config.toml
n_layer = 9
n_head = 2
norm = "rmsnorm"
norm_place = "pre"
norm_eps = 1e-06
parallel_block = false
init = "normal"
init_std_down = 0.0
optimizer = "muon"
warmup_steps = 200
final_lr_fraction = 0.0
train_tokens = 320000000
steps = 4883
dataset = "wikipedia_en"
Each number is 128 + 24 x the weight over its row's rms, rounded and kept within 0 to 255. Layers, rows and columns count from 0. Numbers have three digits each. The size before them is the row's rms in percent of the matrix's.

# layer 3 attention key, 256x256, rms 0.0697, rows 200-254, columns 0-127
102:093094132118123124172152118136106102123180068081111165127151140088118110090153121145128125212131146107105126092091137125096116112126128168106138105117134134148129095093149159145136115161141139135169126163152121147083102109110119130140170120134146120128073137146122091169153105143121094110117123139125150158101160109125098132146105152118098096136084111148123157101140075070115123123128
105:115134124130127102131132126132170096178113133156174115139144118125137197123115159108156131114130154134109109147179156131141123150103149149121160161128126128068165155139108147130117144134084128126135113154135135133139137133161129110108151148119105126132133130122165170165102099131169140098100071091107080104162141134114127114145101136122107117136116134116116086162124101145157148145148
093:147123150118136110128124104124159140137110127140117120146148131153120144134133066151153131120123135167131141141131131169080124139125114130109099138128117152117122119143119157081125176134158124113126152120138154109079109124096069145124168178118139182112098154130108134142137097116115171131143092116151129092107149121132157080134184102116155136135119099098141100107116127132118116133136
103:135112140124136142133138170126150124120112051110109088120105059131130124131124109147175152092142098141141166122140171098178152144105160157135146143124116126133149113142116113129094140161133145115085182083125164157122143077113101148107124101132132164078076121121131106153091181155113089127110104171095112102126151159124130139149137169160128117130138133138129137123117094103111130156138
093:154115102136113121154120099121143125127129153126172086124096096110108150134128114158146123155190124126128156114126120152125114123164188139106116108149101129115139145109129143154153149119137151145104166122078130127143138130139124132097191138135101121141089111092093157135155093099102133123142138173160126174151125111119151070084106165111120137105099166158129127126158129094093139114130
099:092121120131161163120154104118114126112141149123124160118130143116158119120112115117131136149185099137141112071121159158066156129129124190136098172162113133144169160178121148125120131113085128129123108120142144134107151135129148111177139135146177094150105147156159150147118111151136119095125158125133115107156133154137088174146094129121113100151146129135151107075114082121131135114105
100:102172114144156117144137127116120168128163133129095141167130180126100140130125113168138087126127146126150143122120172151159131178130092147137133160152108138109088133121154089144154146150177151123131138107161155097128133113134123126127138131143121166131163115077101152092153093109091153137174091133074093150114106110107150133127112132154124148127152141134110123130091126140150128144130
102:111111147087133154069150124131134129115089140152125127154143094131131121109132118133100157174159111111145100115144120115090103094146134131100121128131176144117152097169133140105120093127089175121110102109153133134128107167108149120114124141123135148121150087146130149198119126155156114121151108128127119114132112152128101062174103130094121101097128105157137143144112114110118093121129
091:146107158102121131104090128134113156146140142134088175132146092152092079133151115127126128105101126127133109118164099141135071131134127081149136094141114109137131116123148101107117168104126124136141106130105071122120172179072144153116134077117099118131130129077129084112131152122164119107111086155141129132092116156177060140097143123129122087116153135152086160084109153155116142129126
104:123179154110130101086129142103111161113140112168156134119089114131151143164142144123129142110148172161164105177154105143130147152157152137116104144131166109140110134120130164097171096124151166107089122108150119125089107101110145158116111187156108139071144127107112079116161150118139153114103127142125153135101084142147131177103126157137152165131128177132102097156098103116137150148135
099:121129141118135146108144105151092169117149160120124128140158139124148120116181111126136142111124130127169087132147118140173138107149177176127132130130095159143144120147086075099093126079143160142131138162111111118152082125144092104113136179118114133104125126161129155143129115127104130153087117126090166112175108129132106155124139154126104125098131091162113115169139144128154105120111
099:175061141146127129138132111157117147111073112119094103170132105103124129149125115140078140124125171103086117127105150134130126161092097103132140071130090136124128125093117117113095120145102118120120142152128107155148135151123155100129097131123126125104083159141104106126118146116149112119131139136083133136169083102105148102158160105153156164129119140087127139149101129150114131089100
096:109129111154121138116135107153108113123116138145124116117056115120133103142113109148133125160159133085125118123087167112120127132135131138146117065147138074096143139103115102139119129146132135132108105163136152151096108116108132167120126112118130135132113128149138144111142089169111147097131100090111124105092187113171126155066133113106178118115140090145146148128136137147178086090132
103:154151070111151124161109121074114131154186106114091122146161138127160103125139163112101147136129085137117134151148121123173109142146163165134110089101074127113156133130116183185151126106108041170129097110150144167132169136113145108108129122128132135132127119177112093145108101111140130106135132128161146117138151168146094113112152159123118124100105138124119125132131084116159096146099
102:123093103100130159161139154135158133112102103163156143123129177105123123167139155132128147120107088102129169092141130124117156125138176124125134129144110104110119137093112137116145129165154128112094133094135131151141128141103148151132105128149134100163156119117128113115147104095140118148140107116070146144099160134154125127147155173100106133189123127141094105137121185193178135131129
096:070103117132088087145112106153131114144112117157128098149125126144131145125116102162100108126144093107127138134103146135097121132131152128118150190110144097114145122119113135156072108149166161114127146121134136129158096125142146131135161093122171083117170133109122109083131075134114097096178102127119145153135136135084138121158126130074162110145120133147097145114126126147177134184135
096:170129108153129111112085128154125108143159130162103120133137144098166127147114149123120125070151090142097127161139154137125144085127135163124125113108143101079122120102151130136115151118133100149145170122135104139158121133116145123128134097130159130103094093088148107114132150145179161165123114135129109131107149128105100157104108104125084146134138077120122171119141125104112061173105
092:111116116181110136111121113165184144147086137126112130124120146112159157139149124154127148091112095142140137116084106091146151146168138110144117125080086138131141105101148096123158144116120150109172152133118135118086146118114127095153131108096143104094109118152140116160127131100111188124128129137136100093151084087081082110148142157147133112109112124155167100158156112127168129116109
102:137115134178129168108089144118139108144154168093121116144150156114118104118076116105141148111133112103166122171150146135171152105140099147133145157160093143125120110124172196099158160113136130102145113098141135115081145137116147168093096141146129111100179112146184080099131153144136140117126133103142145146130127148158116116120141171115091116106129126115143139117122154117111103112141
096:140111183124130169114133163140134133125141168081150162146096146102124127119099101154138095107104095137103171138147106117150134097151128122143117116115098148149121140145172077120113093142128114154140117101096167073123140125082126131123119141102185187125135154110191107150128139139148149139161103127124109130147070148107152147116065116118112115139113135137115124187098171117072178126133
102:106102143110103135166106144136132141093100151129170103124144162143113139091164100130070123115095110100098138107145123106097089137100135095103135173146136140110122134150123147107133104099123132123151151087104161116107120094140125202163180118115121118122140113142122124134113159134155122113158167159092097149161136145154143112146113132141138137111175119132150181152142106171140119105122
091:118099113109117129139107149129136127148135114121134136139131140129088097141111128076110131149100144130116148143114150140123143103112135144106091114127182109099117161114103140125115101104092119129202144139158134140114130104142136113066103105112102139115130125105107149147127146133154157123100131134138100107179141148167126115099145142159109120096141185141143088133159093122148091107105
107:159143121105144148146137143171125123150084133138151134110114159173094112118107120132118074109143157113118118095118131131129152098189087114121106112113094122105105144138133067130111141125109170099130143126112102143134077195131116172148125102114121138145125086121154165113128070101120115092177125110117161109163116144138097104147098094175122118134133135138108085159099143125153116118113
104:102102122132105148096082123123177145123116122086169128143128136072122157113092116149087140084117141089120138091109116083125143123154122112137134105168146149160140155138135150097135142090114104098123113142103144128117093143133111085135091101126100147158181102147164128102157121108124120138135124112136134119132145116166095178127099151113139158139170091139177119139119142133115092155143
099:108094146127136126190126109116145126108155150133136141147141107174172121150121151132121118150112106179121163072141161155124148100150133121121094141129129148102157104153136122111131152195166142142136119135156115151161128102110102147099129103173084135108109160116138106114179136121085148091163112141120074140140126149130177154119159142115138158128135074129136108106100149148153121092137
101:107163126103124137112120128146115132128135086057087128116132131108073090138094106134095103122125124124112118124167123128097090124140112144136129140123139115127126155148127164155099145185108111101101132156101094110128083123151134141110097115154092126141166152136094146159189155111140084129131126106150139107101130132145106123161122155125118122097095086157099132131124151142128141090096
097:114152142149106139140160134114151091118130130151169134127130094104138153115099110113120126136106131148140096165108136133171086142129120134154158169153112136128144163115150111142159161144111122155145077116120131126141142123161146128134115155122143060142146160129114116138107145101109140155145124091132127103097138096080129132102108116125141150122127106137139097140140154112112060130124
096:150109129124084126151144150158134146096099103130124143126148095193167114109130115168148083115138114124170125177132154157146120182147126127063103161110148117122110150117102131112138154101132085088102121121130137132151124110142132135112140112162160139112143121105137149108158102114086115151145091138112146121166161132111117103165133154149064145112145136107154176145133082140100133105118
097:108145133117137142140130065121108106099093135134067109083102104079157106139107139136161133146144147137136137141137081137092138122147172117177165189099103166133083134140141137119160092098087161124121111137104177108158097128115096142085138119127100114161115112160121119162119115143099133110134154123144118103094109120162100119124109146171146091136130123137119129154110119149142123152135
095:100136128104161129119124128131157120039161124134103152172185159149140156110112151145125133127146158145142094131101140095155118117166124122130094112122162113166102142139135106112134117066151161177110111189086113121101100138147115114129114115129103122103141143138093134103118134164086149149135120107174087137118170103142141087103064160107144150137155153121104132135135126123100154127123
102:110102144114147116137157170124142146108128111111164103129108126134136161109099158113163156156104173106147154163077128114104139118095123151085154131160160137112156105127164113158107101136110147110111165115139172167137112115102137110144143107119132140102152106115139116125067104128157108145126086124147146176140146100136148132118134148107137096119131117126099108116095096139160098149076
105:173121130081118166098117101090124121161142113125130178155118143154123144152114134145168134143123110099115097160123127125117154157107175130125113122099072137130147132096148113136101119081121146132152134182099121158165119164158125163111117154111099139145101127136159114152102135121124113143146182132125085092068128154139118174159141126110130151131158116144117184139151147155161149130131
105:144137153127139126127122122155113131121121146167100101124140123119118130086126141129168156167110117114090131159100165135129138129105140107112142104132074120125147140106091108114100180130127151167090111125122120159155126129084140134122114127132163126132176141139116124130164155105130130133112139136115138133120134107143166107175127154102108146149115156129138143128170186083131109161118
104:134164107119169165125123137106124133115091143135091148103109146099135100174173088092112135141143104138073085139128093115155147101115128118111126077091108093109123154124106135092145144135160142159127107145106144117148124113153051120131129126115100101123135117143079131129135112142119134139136137149109144165186117176096150088084113085150143103110137131131142172096099152158138108159128
101:152144109138175104140181097104101105105111148134123140104127147161136129116142151122150167159070151158073139131173147090144149130145182107120135181118155136107118127146155127146130122153146119162137123114149102125147134149120154131169120104069163133138127154127149103137089116111137111128113110127155088149124171134126126131120162129142138129104140115142110130141146110159171136165105
099:111160113086096126131122121113117121099075120141101156131141114099123130122115109092129148110124102156107138135112110112121128068122099119101121085099115150119099160116111129099083122159128147120106130142163116120143086140149131149106134124099080133120128127115190170095144121098126158126142120119080123138130089080093107162133142159149108144141139155110135163169116116156113149182150
101:117134157117130124095119108130098110132162096110124097114139110106146143115161115142167129098137132155155146180146118132167110130138096140138109147167178118108178132145125172109135112092124159120129155106160132143119197103176110157135131099160095122159133139110104109165136112120138174146147139105108121054118141129111123132128127090132100128114142163127160108055143134148138139130127
095:164158148090158150121134126148146145113087109159148147128140137111137151142143125166097105122127142148134155085069088088078100116179180139128110158080135168089110107136101116137116154139096131071153117169100145118149141085134143132131122088108152146123138158160133155107154109128095126156088129131139159164147098115098081126142167161141085146114122141118113099128130172127147107178156
102:134124090094140141154133119131144080104147088129128141117098162120143124154119131126129136100098081169158102137129171084112136090110129143130069152153131141090133123152172122112117129116075098152140119135112149112116097152145107123162144136105071146117140142106097137144146117058134128143115116111050144098133083105104131149111113145136143129101122109129115107106152145149124116124108
099:156138183120146115120114126103108104158133153109142103148159121153100119115097138112124165112092086158150131133118136118160133108174098133115152110061109096169111122145156186126129104115149151121173112108098156086143100141156167104116145123124152145126101117100102119119185136114142131157118145142096131165098165156112110120103089160207131119131128143140137125103155107111131114098132
104:108099140145180107107140110119155139145093113121146153118145135169141124091130119156103123134116122146117115106112117128156138124141160129120079099154073156120075159124126116088123127101133137173109061139093101114135131181170148137087148115100059119104156090144117157174135110119148130089126172093059128117126113130149095121095129116118156124112114118128136124121118127162127107109130
100:130153082090144095101153132143160077124092104173126094164135137114094077147155111141139160192139146127135140092085090115126137121129129144107132130144129157100088125165113154123112108136118140136156164106109146131154119143124108126112149135136143120138127150147166113117139113126165098152153141118126130115193142111150117127076172115068108125136090087157157111119138142108154165101133
097:084156120116092146119142153156136152119132149126094130120151131131090104140097161144179137127091137136107110139128155097093139140153130105118115119163129126130122137100172126148148167123109133105125102132088112073117193151125135097119148142113131105091138111123138150119166118128131129119103118163115063103124105136125113098143146146165133125152115073115136141136139120105096070126167
102:148156144124134127082100109135145150130121087118157110161152151118124090195093157119150130096147145084133149130129132102154102136090097155145080126109136159092135117185075130123078169121152092082075072130114137117121123111114125118126114139050101115129099149156146074128109099120154105109138136117139134154157103115095141135130087145110117121112166090114144133117168095135116156113097
099:124108157103111142106159131121109160085121124177146121156122131180138102130160140111114133120144173158110119131103133104120146134134139155103133067161116101140163145090151102130102129092163119152136141166143165156118116153119093098144117112137130134094132110146128158136169108106156160084143131121119088121090100102143147130138160150140139117123120127109134135129136164127131075154124
103:129079128129150125121037129110142115120135141117179157084117092108151108103156166128118114113096114107146119174112140124118165155144153123112130113136135174123123135153140092147128139152104125141139144148144061111150158112143094110137107150101154130138148141135151100151159138121128169118106108151127127157104116107075102099141076130095133161136121128126128093077111139082139150145117
098:172135101112084155145096158125135097090151103196130140147153146128161134162102116201097096141123095109099087165103105096104112136136136147117090097145074102100126153144118121121121085126106125113155129120154170046102120115145136147139121157173140124152133131145144121126132151153097120130139161127115132093140116136129133146134146149137117178188123097128157097072172074130159153121136
095:124171097119175162125101124101125172126109133135137157110140163134149106130134176116115152154156127116101166112139126154130127102131152126122086173145132156136142100132125110161135132119109127085078163139128153148114116126143123105099162098183122102110104136127101139119116138079120137106098155155160102102100144100140120111164136102090147126149174137121134134139192092078150132122180
100:111117112094118124146154119144150133142141131131142099121114136135108107145109076117116142181098141136123141113124124157098156134122142107085154144116142167128130127121105118065089139122145130119147158099133100093125099136138108125129110103142138089105131154167115127146110140094134115155112178145168126093115134055149150125164130135159141163097085121133141146148135124118123110121121
103:115111090120139169145156133159119152148114129112148130112136142129144084163110134091151109108134098068149108137085097154119137168109135119113147118111123088116120119139145122170141082105112129121154124112050145136124131139165116161135091138131106135130087125085167139142125137140158112125105095137092124095136089122161166072079170120103112160133153124165084135121124189098139138110131
101:153145154152108117148147155168121141131154127102122075123138129138177162120141141129119154161116116103152093150153157133128112101074130130127092173141114139177083107113137141180117163121125084130122094145155122081131131103127106150140123126157092126139140156130139180116143138122128124105132135144102110118132109107157139114104129114112122122140117165142118165104160158126122188091174
098:150156144135144108104137108127127141101114174169145158102091154139109130153098177122136134082128111132112148122106134114145141139089166156121116113112063108139119150157100107153119108105125132118053187164093135088115147128140106134082122141087141155170163132088078108161139121130168150138129157088110102130142142090111126103097140135119117123145137120115141123147147126140141115080155
102:097110142100157150124155152171110087136103156128141113143118092118141093137122164123147139190146123139083156137129102152123096137120159166135135132126097146097131149119152142158121129108134093134127144134098147118130177084119152135162122129090147166149107124139164114090121143117103148147120100168119160113125130171142151096128155109128122152090176164104128132158129089135125173118064
103:133090167131092149112128113135151119128120148138041148135157127107141103151101172093075189113123159160149133174141128134132107100137167084139157138139153150162120155104111173107128089126177138122122125156115121157136129127106118152118172142124140117143139158121131149120157071146121116122164106105102152140109132112112141160183110102126170142113130105115119143129139114101116148109070
105:167126171147126161115122112114148209128129120167119153168134093162148112159112126068143131080117130132137151112149100169148105107087136120108124092128148136071115157067109122139177112144135107152132152152127116105102102139104081137156126126109152078097136145121123177087131126098160146103143134135157096116143127109114106128124106166107113125123132141114142130149138105124096147113139
# layer 3 attention query, 256x256, rms 0.0684, rows 201-254, columns 0-127
105:074122127167119116122164114080085138158178119171152092127151136101127111159074148164146161084149086099140092131152135109138129154137146124147122128138136150162128150133173100156147107135124122126125146090120113109099164147118128121105153145139130120163067194137103118115154141145128085171108113129172121098125121175135158128108147102162127128117125108167157150109127163131122080176099
095:090138140122144140152100132122151111152109117132121100110130144118126121137136150111104093175117106157123172137119128143128129102118103082164146112141145119150081105122091124166135086082135121150136087119110129117156130100110123123129133161131154090141137086127146097130115177111109107111118120126135115088136113147112157134141099165183128097129111149153141091099186185172129142128112
105:080141094177150094115129121172111088156136156134144120136127172103133136089094111119108141138161138163175138128150111112108128151152090157146154123111155173138091138138138105096133147111125106128089123144095178126111109153147124160141150132140101157116135115164137134122150119125167102082129110101147085146117129128126098123105153087120063089128098123146161109120102163193134123136120
096:128183114088133145117086154137112102123103101162161117137136146136132177088143124117103147133148130121089147170078102150153144161115090102129133146098142154127138095130120063117129110115085126128164078147143134103131122125138133193129133154145149140136086153145088105098145122126113143095080118155094130130094136099132118111132120140147139143138110125131125151114117094183132110173124
097:135143119126113079085135123115161107150131134192126140127134100122158135150160141166124107153085153090095120142153107132136122118124128123105118139138131157113140136159156113126124157129162154090161136079147091125163102137087150112117139136086119131174161149160129132154161139095180152115175156181126145134133183094148116102120162103115141105125132140141115154147133144159108111097155
100:121102174123164108081156155146128108109121143100126131086094136133140097103119131149145131076104115134129099182115130127090150135128121154133113100116134111112114071118070108145162123135189089142124137132106112186127132125159139138122118163109093134117139140144124136129110131068110130154087116135149122126147120116083124107112068150132138092126125144114162136165170146119167112117126
104:106128112138144139149110086130117108151134100171117125086128085140160154139093148129110139122150142118136121168103123137128145139120127138145120137135143144122123175127181164111159132140080142194140137144169116104120065157108085108135147127134137148092161101102114129139091117145107134118106124088113088106100154090142144139174114094152135136148125122151125138161126197140151110133132
095:116112127168127082140112126170155079144130122105115160165144155144140153144085133152147162161127103134123144148093125177146127146142153140113152159122122132121144138135113158112133118110145130113083106105163149106125126160124155117113035149106127131120084134110156137114156093170146095175181142118182146119130154168106141115126139144117139099117147119118166108159153125130093144123116
103:104114129136130115146129140143133102181128129103105117140098153125127143140105118154148124131151122128109147160182072114125110131118118109129137133117140118132134171122106121128113118153121092135135096144154142163106130149157112134168135109161162089130119131148166165113129141115111108124152131112111118132105140137133146093109096158100108110103146152147126082107132092151160124151092
101:107193118140127149150115120083142136153100089073085093141148119139114171137088110155110141134104127137126139119082143093116143139134127088187088105121134138132140137143180133102163112177089156131105116146142098162100170102119135108101139155175120125131142107088112074113143168137135130089109116141122138132135148136126108146122122095135083142127115138130167102129128122088134111080127
099:129144149128171103110104109106132107113159149138168093100130117157103161092123112150172125142157124148184081121117177145107144116124116124106125145112141117156125103155130131127087119124123150098125141103120086089137115148100109192148141103133092124103125102089137158136128134097117147128118108114141131132134107178120096107117121145112144116158153135131131138144117134133151091107114
096:128177153096144115062120122092139163101123118163108118145164158148100093148115133091090127144097127127136110122139166150132117160121182117134135170085124110131139096105165164151105137132104146136072119122128089136149114134151123129162120170150119139111169114119111112127123156115127074131179128161119166145133081148109136097143120097137076147132133103105091109126167097175131116169129
102:142088127121152109128093109132128122136079106139123130148111178195131115129128098121137157105120099113160097103149153144139124125128120139094103179159110144167129120127143108100108107113132176095099163127125181117101127130093129129125102090136130101138160168120126107092114119130179126146092131153103167153105124121117160118147112141174129127129120146131123143114120123106165104140096
102:135084106166136110149156099147121156115136135106105064174110128097082115124177108071078091106140138138192160139138074117133111112145121095151153153104107131114111136127125134158101118103112136121132115139155154131090103148173087150141125124174096154139125117138088127169141100133116148101133179136155116126110124110078167138094133114121123135140136127146127143150126121097139135159145
100:140129125122164131134123122077163164109133167105124157126108147135131127155127113059157100135143153127113149136148157099141105128146146086186111129112129153087097076155143147145116128131108126142116106138140153142149108120146100186082140118159119119101118134113143098136128156102126153135110108145111065118105141126171108130137129096133120114096112099098106134149156156130099071081118
099:132125155145143120142126124105132076110105136124135123172110169096136115104096115166172104139150143145121105119128106135114096166125148101103120116121101185105061145091125145110137166110117138137098098123091199146120109161138103176107103146134094169151133081106127106112086155193099147132103136163113113130121104112133143146150095130134149134131151133143146070145142135127141159119116
094:115139127176143161157152113126146147099136104127139121125151114108129130112095145149137135158131143110092144129127165135126126159183107141113150161105161103155131173170121104158118144145144131147099129124105126115161158122138112139130147135166145118141132111146108114128101112116155119117173163099125108140113143123134180113139118119158149111095154081171141152121149110080126126085122
102:139149124091115075126129132137121132117128111154088159122076104149130075103140150145118178137140092139111111077099120145133127139184135095105134127107122168140147124107160103152112142108092113095112128089146140132144156090139117099123181154155093100148096153123127148121162120119152084133124153106140126128150145126117123184146150119101119100159118153137067108131130161135115149138118
098:115180082094170096125130140139096132145111154106155142128158134098158125150153143086163161155139148120151087146158177115118151118123106110143098134125128139119175136136095150161148147132098124166151150146096171154101170107128102145130124138100127135151140096138151144126171094131086092148137112114145111147150151116096124123194141110108128096140114117092155138162113093099157124149155
104:121153129161057099135128116146084158122141153133127148117120109125129103145173127104151137119211156133132147126127142090200156116129104157145084155108136131129102123121151177115183149076153112116120101132165093166159168139152102122109148108106126137094136115115139165136107121158138122127103153123128167085075131116130135108105113148125160136114128161155082128130134103109142081131074
095:153186117113133145136112100119076127120121146163122160112093111104142127101114142138148146106139128142115126122108126108165174162104073102102105161106119148114180146142145125128127134144150096081135167119109110141120085143105137180105128137130153132111122125128114130136070134107164073150121158100168116125146147114133092163092137171132122162166119111108099134107108125150133200175147
102:111164141152134107135149130077103148123126184102130081136108101124139108111157162146116100147148092087079103117088120097145134106112153132118138147148101128101156154101171134136138112133148142129129136155142135135175142106095135102160115173121158154090137112134115127175128108136139130145086147179153118126108144139128116110140130150148123165118139149147145109135178103064111150143118
101:126154166175107142107143143143102132165147153148089123101116140133162082120175126119151131121090081085155129151154145137113123123110137146164156157125084106141128106145118169113113119117157115134135126115121164097172148092135112093149139126094121097136118132125101129139112112143109175125102135114117188150154126130126102141111140148100111117138070148100073135202167156134145153109115
097:122129104100127113118111191151144135099162086142095145145147141105146177126115130117133129131085143098143077146142113129075130120137123117185132106114138163163133135089168114134105082131157099107138128113161082161129115162151106131125150147138154158137118126178124145145095147138079113171088153104094121114142148107138121117112114116156168133135111152107150093144119122117162133109145
103:096097121119128114143141157117111145138108134156123120129128098110149132117139196180102124131126104109167157117139096101167096152145113105130113153125077131121144159125089089158135111157137118116120092076151182120118105137081123124124132098100116120146150131118126121107154150092131125131166110127151136114157082126117127167112140106107139138144078163124088123149140130123106173109129
101:113116140138127111111127143133111118124156135151142150111164164158139129108129158096122128137082111138088109136094119138109132150122142095113144134148107156136141145139126124131145144089089135090100159136108075095133176115127147105052159101164153087147124141151121142194126146112131098131117103127145139133128122140144161130138100091133186096130145131142115092124127123147114152136093
096:088170117154128161158123160164147113134116099111127090144165142117123127119138124140086154109141142128101163059097138089123179124152119134138151080129087126140102085112130116128117081132132130121157164129099153096144113150125162150105134122126146141124149139099124131121064139089126112129084189108116145129127127141134119129085108111092104114068103129154116120141133107146135129154097
099:171128134113115130103093137096121147104131119087132092117132150104156119125116104152101133099101124149123116114135172142158118085057123105158138138156171114130087195125127120143116155154081142124180144098126145100131094145135106102109153147135084126140156116117099134138072133115104098107143138173137133131112136159136166133113111147142115095134104166125117125143086127137101111138097
098:129140167114174180116125124169141140122093142126157108134121146156144110096116118105144122133073084099153133102141101119119071174130101115134138181131129061144168142106112147094158167162145134148139146130171097129115148127122111163126171114114120097114142147109136122088105124121118148136156134116113157102091143130167112156126096139083124113133142130076147109152155142114161096174136
105:151136124142159147141127130176099173161078108155156136118130133127110149149127098119092128177141124121138155137129117146102088146152136141094133129108105147124111095119126160142125127132130112135106115153137112057099106160150123142116109147100127134139054144150150131130125106124119068084142112159141127148110098166135094122104116154150119078119115122143125101169140154097123148104116
109:157151066104161119113107149147145154124105092103147136105150126104150108149131103129157117110145137149154136085140160114141110124103128122118140099101094155138154133121150102139130143124112143117120117152189101112143108110165179102120109122113153147138155144140125130155140120162123158137118093128132129093101167121097116168086111104133129139152152140141116115067150162131077141134140
102:121131144154138169126137118113138102147113085070137117123117122147097125149156114125154103098163110110124146075120147135145147140063137096138129151094130145143074112104150134130142102178128122116128137117098161168119137150130126144140136119093112117162109131106118119153147097129080174130133100062143122117117109101074135125123141090195149135113130090132122112135107161121131118117165
104:129128106141115129164135169126100140109132117110100119120144146127113138101094130151132126121120149151140135117069115153126127143098107114143130147142162142119134134164153105131083122117121176144095129129118157145110142054129149119112151154133171144107096145089126168172158118160115165098166144176143181107109083108163115096093103136068134140156129183066132182099152134137167126081101
104:109122079110130125087140115115141129107106144174121160104126125104130134166122081147121139124101088100142135118143177149137125087138114116109099166111107097139078138132106117167139159122103168112089142103102057128157154118142099152090088099150140127101141146165121109108128087138135124159132116157157123095122159151118146094132106103137099140179162142131138121124115109130118120149130
096:091149159147121103115131207147122129140134131099079133134150120123147171142137146121113118115161146156150135083121117115095121151130128183138129116151099107121176121119151130121165053119094108115142103152118110153113097092131093121122146137127098152153152177129095124151135118143120146134143134162133133107138141166139147141146153122152107117175142136136140125129084138119171109108120
101:097068137094157144156116131165138102137133148132106150144117113143136114153108118103113100149180111157129148123107133146123127145111101102123131114085155129165128127092093096157119176124124122086148126109162136120121115171166156131099129122145153130134124129177141093114062168112137122154094151136148147156149083168119184107137139145113098131172145061121143110152153119103150142131093
098:126170105136099108136151183078153168164159143103137166161136123132134143132219143147129137105160096118138155139124134117112121150124118118137115142159141077132127156134145115154126127189138151107112114158117109108100113137124086137134160117048110132096126117157146099108129100140123139088122124101118082106112160117128164140116084136136152107126125136130133146196122118130153146119163
102:097124173118135089136096097141072118142110159120149127137121153110114113128146142146143133105177148106121084151110156104090062142137126160076133125079148129095168130119139096127150081136153136107103139127152098132131093116110107111105127102124168110104182115138173097102085210127121124107117111112154122148174120175134120134107149103148129129077172150132126129111123118126157170112138
102:130129136138196140157134189105106077128129108142129106118125117134067089181141160100078109179147185135148159160109117144117139120197089140129110132158154157133126129101144124133112116159110101112131149096129121121142181127137129154144161157160113131110138099129128105156144132172102158096128136118122133154131157135164135104162119161143111128106109143097085170103114120101102137166098
100:122133123131114100126155089111168096117125148100135123124169127165119127115134131118156150105118135118101136110127171097107162114111135113133172139137150174120171109114152119131114134161156097155111141124163108088120189114136113152174104144157126117140105178124121147118065106140112108094144111111144172093115099112171194121123191137111113132104120111120080154109136102159099125137114
101:101106121132145129150138139138152107117123119137139120159132089156190110059116139117110136111143140163132149161131138125127080131096194147098072086115113114133135163098147103157138125151120177150116047125136139115115117096132116166093113108127131138123114184110097120140169160108117150102133072138121129150120133162135107129140111177134136096155140116184113120112115102126156158166159
099:137132157173145109135108082120153134085141095121139145126117131107164120123120137158088187139135138103156142152089150129145176134176115148134116157133135124134123149122100074098140103100129148125119120137159120140108111135192139081115114118135139204170169091142122100147142150101135165138108093087141115159149158142140152105172129103136103142068129148099115115133142128124124146153130
103:130109117086099130148123152116075128155108151124069169101121057138108122095162124138182064103106125096112152150116111139117092124131148166132115131115154152126089122153152133153150165127128143151169115110124163107125154124146155147126137123118145146163147143139146152129163135172190113120149174104108137141158147109104154107167135126143138097069090137120114139125135136132140123159104
103:142156146169124119156105154140154079149153127134141129127124117155162137119103164152133121104114112099168143139129169139154114112171106100122145133144082113092154089138143161089135117114150160109119102162127116148146147145140128144123126110113098142145113107161118104109104131153109123116120132150095190159104146131156149093139135108120149101158143133132111103113106113114133125131154
109:103107113100081123142091117119130116149130129151140150187139185106122151161131131137163143095109126120129097129093131057115139152122086119133135136142147112068186122119098143126126154078098180147146135106093129112113131120171116113125118126111139129125113096116118095143121102146139135146151138109142102123149169102165162155092158110176104073096115118123111129142138130102107154109128
100:147137132133161096114137083079133138125095104087110125163111116139099069115109126131139114122151143084150159099122148120132115128144107103152106125140108124126171158086116094153084142088140120116115112159112142168102157138123112123118150139146146128137190118120142083145113074146127111154146152151153064154146118122105106168125123133074160118132139149126116130156103123123127116123122
102:144101140092124126098136087155116124131166117127143104124092125150144131146105077123124109119133099161118171152131152076141108114145129088151134112125125167083133123184143099116130112141156119132144156109140130171127122125132113114143166097133124154106157159146144110104117136146155153130113137163106128139133142158113134148120104102145188144143125082086091087154117137146144118135136
101:145144130135118115110125147119107144129121124139121113096145160082155143118150109114117123133162131161077163180113122147106157117164088143112141121132126105174124108168175127168104082132100134132137097115131151175141097110147126141113125114162144111103109168117143125119171118117119147077131153148155140138133143148171093088092135141149084156099134138119117116110125132124127127109138
102:120122169125191100135169137096127159100134163141135104113127142094091122098098122150151108100166150148106130145109134163134131123131129135199124132113118150122125113095144104171134145144113137125158099117145113112081135142134160137102119149110156154139119123057111090155152098094133099138128143111139154141070169146138120140140103150169142142129130095117148114124114099117102120166099
098:112143114100123169122089092180152117152112147137131153111134081160121093112107132101114156127155091118111158145156157085129116119147140142161149142146154123096130128126135129083135134135135115145150124127144167186068161109099146128102130159126150138107146144119114118128145111124112099116139139129158117149158106146144167155081160122120162173135137154107122094110142112166127084144105
097:136129153096131055137148132173150115150149145091152133185094137118098138130132161139105114104114117162145148123124139146135091132137075171116128140104084133112142098106140146146163139141173169157169106100131106121167164112117146170104131133106137143166085118174116102172132152132159160121111093100137127106102098148136145154153118118127132111115135139134116083085133095144149146156088
102:123128118103114114135123118083144137131146071159159154134139111153124143203106122160145087091143151123123125113170126114127111140111103152168133112106121170107088108089141122142150143101129154099125133137147119114118099158160124127104172117147117146089138136103178095155125132102131070119144125137085135156135121135076156125132094107126133117156136149140127152108107146131126135182144
102:132143086121150128106101155117126125107138135076118152158127128169105079130122110191136092150114126091145109141148132087119118088172138181117134147157120105176132108148092160134128130138126154130167113123140147155114108112159114109111143132134122125157103110144138098129109141117133094128112172117147145104121167125131128089089150129099178115134120150155098085121099111109157079131141
107:113115089132145131170128150134129161130114131088164113162117110132130153114124141175126120143153123174087115139118126147116179109135081101144152172126142096114168123151151117138124139154157139121142108148121131115154100085149120130108094113110127143167153113171145180160139142159128126133113095136135161139110138126121168127089133113083176135098119110162128093133158107101163092140123